Part of a small language model's weights: a variant of Muon for these matrices.
Each number is 128 + 32 x the weight over its row's rms, rounded and kept within 0 to 255. Layers, rows and columns count from 0. Numbers have three digits each. The size before them is the row's rms in percent of the matrix's.

# layer 8 MLP down, 128x448, rms 0.158, rows 0-99, columns 256-319
102:139124186155150149104176160113113143150142115126144069117197163114076113158120144129127072103099083091123125130102091123116115142141163125105110093095091029107137173118139136125083119104109111
102:141246083126162109177123142147092116138071113170086156086183120130121105160150152096142101140105061098135107132076120150105123110103096147183073159100149085098110147100100092133110103159098109
099:180153137163131135129144113137102111151152150096177098105123156115173127150094160132148092128151145116105155142125060173134117140154125113145097126169106075130135141099095159137112147157147200
102:199142108099088116167161067137087120135178176118123042156129124129121124121133112152105118136113172150114142139145175127122124195140077166170108149126127094109119135130099134140098097118129138
119:098174099102133203190128087139080087184128080137104086210082146084163122149135124126089047059070079148147129145088122132151112158143156147098077121138089189119116138130130117120109057099067131
106:141054165128135098164106065064119141144147128152099168065135108164128134106119143172132129121119128098150149110131113127153124177123062129165115131151074178168130076130141098124142117126167148
104:112181184136093168048150110080141175179159110095108169146121114174102140167118120155094168105137113109106113103220089134129158175166134142151172110121113149114156163137118146118128130125175171
093:104115185148128095121178138081119182174095133137044144172128126126129160119137113126139125051113180100130131165036139126116142117141131111125192150132156095154176109136104088143181083091051068
103:060071131133093061088101099028099085045116082090184091168129167155102104131173117121053164120149106116099147083145148141130114114140172102084084098079047167124055154123113133101103143130187101
100:142155089147140118155101201094075151134105132135155132199131137149202110186107088152149138157167113104117122066145145146136137111099151146140167159134131114172103097091127126116158120170179115
100:112178173095147102170129137201072152144110157115094059123130101137091122091146104111110160138147106125100102110105126108190133089123157152116083120161044110110134149133160176117119118128125084
119:127165172115141227196169128206101088180154163118131151217142148110166124140095132129167110113132097170108142137173113115164145111123154169189124140170135255118180101121112151146140154121154138
102:078188148102136195126109116146143242121098126127113094247146135179181161109087101135125113086101094138130134121159078139059114122121117092111111129099057140131103152126098116130096109088222124
097:180143193121185118153146070074155082089118154110134127148112145114189129071142121148124142156083111173166141053075177100183112133116114179166144162163115173091143098128108021120113137175157151
099:146188128112112154157144187112077110071123120090103099151153129157097136134124132090118120093167123087132152094012082123126121101157127151111173118150098123110097130130135034119120151148171113
107:148141095122111162109094070105182128104092101165142145195121138149067085115147107102107112140124160093124146152176117148107149091139075063083145140075102103146172151139134154129137136134058128
103:197109138154132117204124084036147069063129145141202142075115114143200117161185134154137138128119125108167104137129130111160138101124131144187025099079174077129138136119109096106147072064036126
102:062146142171106081145172110168110198127104105142162119134163108138111087094151114111081145095097146165130151108153127115189170127140155132168096123108168103097121144128139146120120130109183170
108:100157229086101170160147070164140130039133085170223129180093130126199123175106142133115168135146171152178115144151226121178131108126114100043165143167177163141131098146113091119150114041105107
106:142141083163181178041128050211157162102104092163129163084130093152150178158124109132120119118112114107120135138138184129113095095111116132115019169111104191133115134139113136139120154182125145
104:221086104140101097150089178089130083131114133135176118079104117138163131115090117126104128102066170110156116104098075094124131150126111103117127147196091075133128125154132154129133151138167136
094:215145130124144162118149165173128144178146107134172195103157140133137126066152142166134185138101172158143143112169090157094129162157120122146255116091183153140105119122154131120155126191119131
101:151117139088088184108128093224096131080106115144109113146145104186213109147150121102180139130150119095117162121112103123124114146148118169154129114130083151127136092139131112123126123128157113
097:174146158115138167126140102104187054128111098150147157112118124095087135161095114168118098130155097100109167115162111128146107066143147102103122134116118170114109136133107151131113070074171100
101:100159128073129190166132017172139127089144095127165113089135110130069130103122130155153112110120175132114133135155200112156120081117192122119080108157168104144114113134100097137155174110182113
108:103130115125139104116127101164118056186119114124158144255173135066163162146150140124111082133127119209112132074190145120142132146124104139093126106119078201117133153165148096134118137140116157
105:113124167157133140164140073155110088189139103161065066142118123114130138249142130158137188101100053115115164163069126068114149161122116121109149115115157139129108160134114112132136129088196142
098:170156039137099165087140160198155128187129156148106107223114109123140158192087117138134130142166106076097121159116132126157125172136086131060130192154141188116199140125140139136112119112162143
102:117127151129109187179113248155126099122138102098001092119093149102070135124118152121045144108110090168088147108064122124179137105121169121137057105163098200130081115113136087135113148150130071
099:182142125123088102164139201132167086171154137104122122000135116128029148118123124132115145135130135121117102144147094162159122106111123120094201132119120124129181174097132103143116136124161174
102:146222163165069098035085134153117136184112101123133148102101124188033125057117140110118103161112098132142127141186143139120102166144044099123040149134127148109145110164116138130131167121158136
099:042154014131150117157162102146116120110106094122117066137115115132139144133099169092112104075149076160122105097118085171109115125134155154151105126143133107135129138119115102144139117113119088
094:035136112108108120147147128180138169171127117131108134211152134108119140102163138141163116188060205118168141157100161154105133101128117133193165128089196142135136125126174130133125153107191139
097:024023173145124040156141185155117148110157104108104178218124119109147104087118150143107125119136181121114142102120121124117139120157118074110171180159109109118105118138132168119122110136095163
092:131162111142073137114141205192138094101140096099077163127060130128042114173140091143114105068165139127133082148181128097115147111160140139101132105203116207120130098104138148148109118113192133
105:125116111106109153170123091102141100067106124090142138129129119101171117148099134182106096108156087128128151140095178093159112156119124138104168118104156230114098114099117113114165123108134103
097:073176118160102057086126071126112110145117130153097077117139139144081099122175123138162150144075137192117148112183143152084110172128048091157081151111114183148129107107134185105114133159110142
095:217163187086156143114130057146112157149146131065201103181132140118004118056142124162116168158084125129089149133097128178115141067105137175145069119092127180134134051110118095133142100095099118
098:085108120113107154092163091157130196127111167167164112194078096092121087137148141114054129119154128062129083128098055139168171095126138136114128089068156098093072125105080072126110126104073082
102:071110090103160091073111215195124141074128146076136111138150119152115121043138138122109137145155135105105155126106144123157114096127187133107091148139092069143085159129102166140134107142165120
105:092152067110097118157104085046147192192125175192088099239165111122139131133157116105139157140182156157155105129158161148149161106139134159142162082118130133116133135115158120123126158117190128
104:212158153184146176198119104126103081120085147193157072093131145149054107127145137101168139139129102133106114102168137135118105152157110117184069160098127167106144110141102086112110083135149159
101:116122083126147207190127065051117183120143147125138111062113082097123109144140136140123182128079124138164125132178184125145095086124088148104073165147126104112152162151123182132120181083168071
095:093063095153126094146115064170110125199134143117106119097194147129115155029127135174127143183110118144115153174123150145084151114130181113136061201139193036137086144127108099122163109139087110
095:153090154142145136146133105108143198152116116102134108081157091109143134123094110134065156104125157159148171087101167155145116214139105177147132143147163214097223171137122128124118160118188178
097:165209083164139161188137161063116074164166114125144140089107201091160096207169123111172145124168164106115152129081118130118120144134115125150101086165175099119134109137136122125104153134146132
103:160118112115153148140087139097171034168131167114106103047159124141191120110131135068104133100099094134139107113136121145086146152118164113093147107031166037122111108111092162125171129137185183
092:139113161089105098199121172142146124141126164190114098106094113119135127140099093094136142115100079146112172141072088117105128202131090104108255089107151059127161123110153119127164105104160201
099:088115143130099141114090239116115109125087114154067126200152100119029148161099125071145114081131082182131171115056149162153117083163092196146126148113144072120107099117131136124068154071101111
095:095135082202148125118159147122116110120148164136129112212151184137127113067122141096141142160132142180124143143090104126091153160122115133134185139155072052146125124134106137129124120141134093
095:130070093118136112147124130123147133075155153130114049154174124167134090153126102149139168122137178125110106079209109142167147176079193125141168105162173123146176144102121146123141165082195181
099:071159121131122163124162101083107071079120108136153104068117137155122132116156158156134149155100115133109186131067141129126120145128107108208098111137140051154140137147122158131110092135120145
098:144253113114127101084155172138127135125084133134167051172130104113111124199113122125143108170109092169133070107213080106108124161126129143137059142129031113118094156141136093124156093118139133
107:113220114134133154157158147190154111129153134152121050012206135183097125150133143101095131193103206141142123122080206115137145166131112145205165124174120113110134128149124143131154153138059135
101:054131092119158087000079150169139140166144137136123071110146123156141131128101125104140115111160157096118147110106118144146146121141160077071171131134171140134092126143131170125142175207100116
095:152062086107118084128097113038120125118165113102183088047139117138145091091098131132110102055158109140136128187107150128056168160119201136136087128088136106115179124109092119130097126150109168
097:142129044140121094089166133181142222098135122109158069161065135127026145129120130105150178100131061102131148107155209137128116056128076098140126110112144062125131132115096119113128128166173056
112:086111121136154102173154107130118190071146148120119153055160108113143103118125154165127138170108137108146122171104158145128128173095129123166243109125093194153136172094162119125142161122172146
102:093078083105131100104146159046143146110129179135169104030181099101103180083119149167090128107134146107116127104124130145103081112125125111129171157100137123123119141127124078128125178153071107
098:103144194105164164134093171101145104044137117099069128131166098151042129108122127081085100176104178114104114134162100124114109126100155121178130127107159027095119081099157163120145154102195124
106:129059097107115132124140203111145085148103156155067059131070099102176150161121137134138106125126065132158121187138134116111125133101151137121163135116093124118162131128104146114142145138174123
101:113153169124171134118153111183114099120166154134094183224055134121149106093145118148096158161100190092089098179111080110174128143117126158126150132162143100112174138141179111119130151090162140
093:078119146140107043126134187162100192056132172107127094061061146115049141079133110143101111166128221108149125133127172159112135130094063142126098129161128115151082133126123102136139111119187146
099:076143087062182128120110146108140142107123159131164110127147093108142128172148140142120136153090099112156132105110189143105111169113169133161144143122091064138103146122117100137114144176075192
106:037145198114145064075107070139112093051160125082229088083116127089170138113051112116153141087136111172158093139169136129116123115100216148169070115116110062120182116109082122129165088146114129
093:112079097091106017159156037134130097063128132096141116122065122116172124052136128119094148122109164102131172099136135127101152123112120126093110107126215071104160141103138188149104155080145095
089:087119173146173147104128240158137173151162109096229115127117137162143125101141113072106181126045146097125115151108098121207099162117144183103116139133107108102198117092158064139137133138097131
099:173100141103162130121131169079152166090114108124119194104136128086208132086153131142107093120108077146120163106116107119113117147113146125255233126135124177136131103144166108135137115200109083
100:053146172148112125128116104099117178132143122119134152000122116171171114127147153108137138157154162085120138141114165136149151028134131162139119145159146047139070162109136148137135127142083059
092:112152080156117160045098069107122056142115157144162092162134155105093141202116164155176108093111087135127161080149129146143138100115088082234140146158044113142162117136166105128156180033056145
089:079100070156115082106114130150115116075144095115130107061153181123150120184170122167169086103145066132108086107111178111122073055128146132115154144131131000134093065104139127134119146103184144
093:171082147102119132172122077103084143123119090148072182168113083125140105082187105110101101123160111084135119144149202113099113133144131146180085118189182062152137145119127129123150144148183171
099:154172040179144163145140123087116212113147185124127103171102098144180139121114130157131094102122186149118139151162089093164105125129149130211214181163101162151136043151162196138176136140137133
097:120188200114129193158118039063129104139095133100162185222108159164151149119200132107165139189109117145127098125144153142177134161167101156076137159108156130128097080134144129129127116051102186
103:121097079139129162174144155180129167105125165160125114171137113123088111125167123133172133156210227158133153144090144124194140116135105160077163185079057054118108084174137134118150133124107061
097:118119174137149118085153136140145112053125152131070176088145082128167112073177120134091128145097123133123163109119134157126105139128130145112135148101159191168131115143097129121158084102163136
104:097097143156157100162110173070111180116095175111072122203155120149185078111141100075073130171138140127129131085060199135144125148124159134129145159127129102125131078104123141130130105136125133
107:166059122115110067048103010123174106172118135120247149097101103149121137096108112145115127090118201124127090121172102137104126151138108139080059170152144000124075127132155118155090126138133123
095:040164201145089104109099081179139164143144155101127137079096115147131168114151134119155142114134202132129148141113093116075124122123129108140109096147195122138103131113132155117160118155123100
098:000196066117147210178122079101127116122108108120133123176128104141177096153141143175118122124148164126142122107149104142168129168103120132147099108140086130155099127137185108135139111152189163
106:092098065108127145090111131152150101203121144155117096112071136153194115146087131160108092086185175166149108108174124145148148072140127140090084079101152037111136125142105174132162086097138137
104:172133101127107166196111116156179169144121148148161180178129119144152125065147138126096169121141147175159170162106077129150167138143158102097171122207171156151070148129118130125091069099216153
099:079123139147086084117120129166141136191125160122098066178151163175094142127133115105072130120187092090134108136111155112143089124118124097164161127180139122141144157135093082132083115167093140
094:196211108128122121136131075126122184085170085128100144148144122178150114094176142138150161101158121108196131170113203168086097110146116117101202146164180060149123161121104111148180149080190095
094:057142100175133152125077155148141138144163132106116156122113088147053153119114151132093148100184152138134132082055131115125133133123127195071143054084159123141097133157112198124172134118123153
101:191106091058154077125120171129122084081080144092121146100094195117139135123126137092121117148188058147185110135095033128084102165146067111153165112092102141132129126138122116123109141097053141
093:095094096129157080095123145055139156152129116126129157060160117143177128095121145095147111115197204155141107101104095141153113143125113098003138123148170145148114092101089193119153164088126093
107:089194118154100172058093077089147076036104137176139137056164163094076092135126102103110137116127067100152113113191145125156111121145114151075067127137131177120104134091126145116094177106128128
094:197218110096122189238094068105100131055125094079180129207109142131175139175167152118078172131102089160167077126150121099107120133130170169110085114120206061158095101149107184130147141128152116
092:074118165160106095086134133102125101082175080119169135127103105114084117131173093134142118100094094076144103114059122116145100127123090126088116113126052175122131127166159061127138166095073087
109:169150150124139060124165197148148155053139139174106133185118105160128122211159130126087130150121131182135143119109127120207124170148130152089066120162120137127165126154109143126105086189201158
100:132076163164118101168178127112083168101124150117180143198171140092099077126149085180106116127128076061170179101049155107130127140153161128135094106126141189132145162121159074121164149125185137
105:113088142135105225130104186120156094162092166135102106105126121142107161198083127078127129174122136145128134109162126119126144155126120051200056118099158183148137136102108224127120124135205139
100:088163139086140052116114144166149106115130055104150112205151123087082121183185133169124143128115105054089156109087158131168123162081118069144117132177118059102126108127139043132146113126125137
102:000096073139106098059142160110110160142082138117119104142147132135043096053069118154160115136157042139141189142140180136144182182119157183069153107131130130142137099129108114120141071147162149
090:152121113138184120155102118117159125103145174110159134138123139134086157142121117095072122125146124124112102117101126136091144141122126131169179115095094093120157114113129116132150148141076101
096:177105114124148109069129082212182118069157131100092173152087130110167155097181115155125165091133083123130103131144116132161124172102160103172235123137096037142140188120142138129135083143134124
100:135137095167104098106127132096122059140114078175202125244115142129149123187149122123064122126165166134161149118148095141135133094147131195078115157161134178142110106115135121116156153141131123
100:220162164147176135152099161077129087200139123092193168135125139114103115148127118095100119130174097122114117084157163103139112104097089150139084124126051165123066110127119147125160154109137114
095:126202109127120141090127099091138097088139186149155143068093149111066098210125116164182141169131106108153098174152083188092144210106102140137143134138159145096132118122128136125096050113133156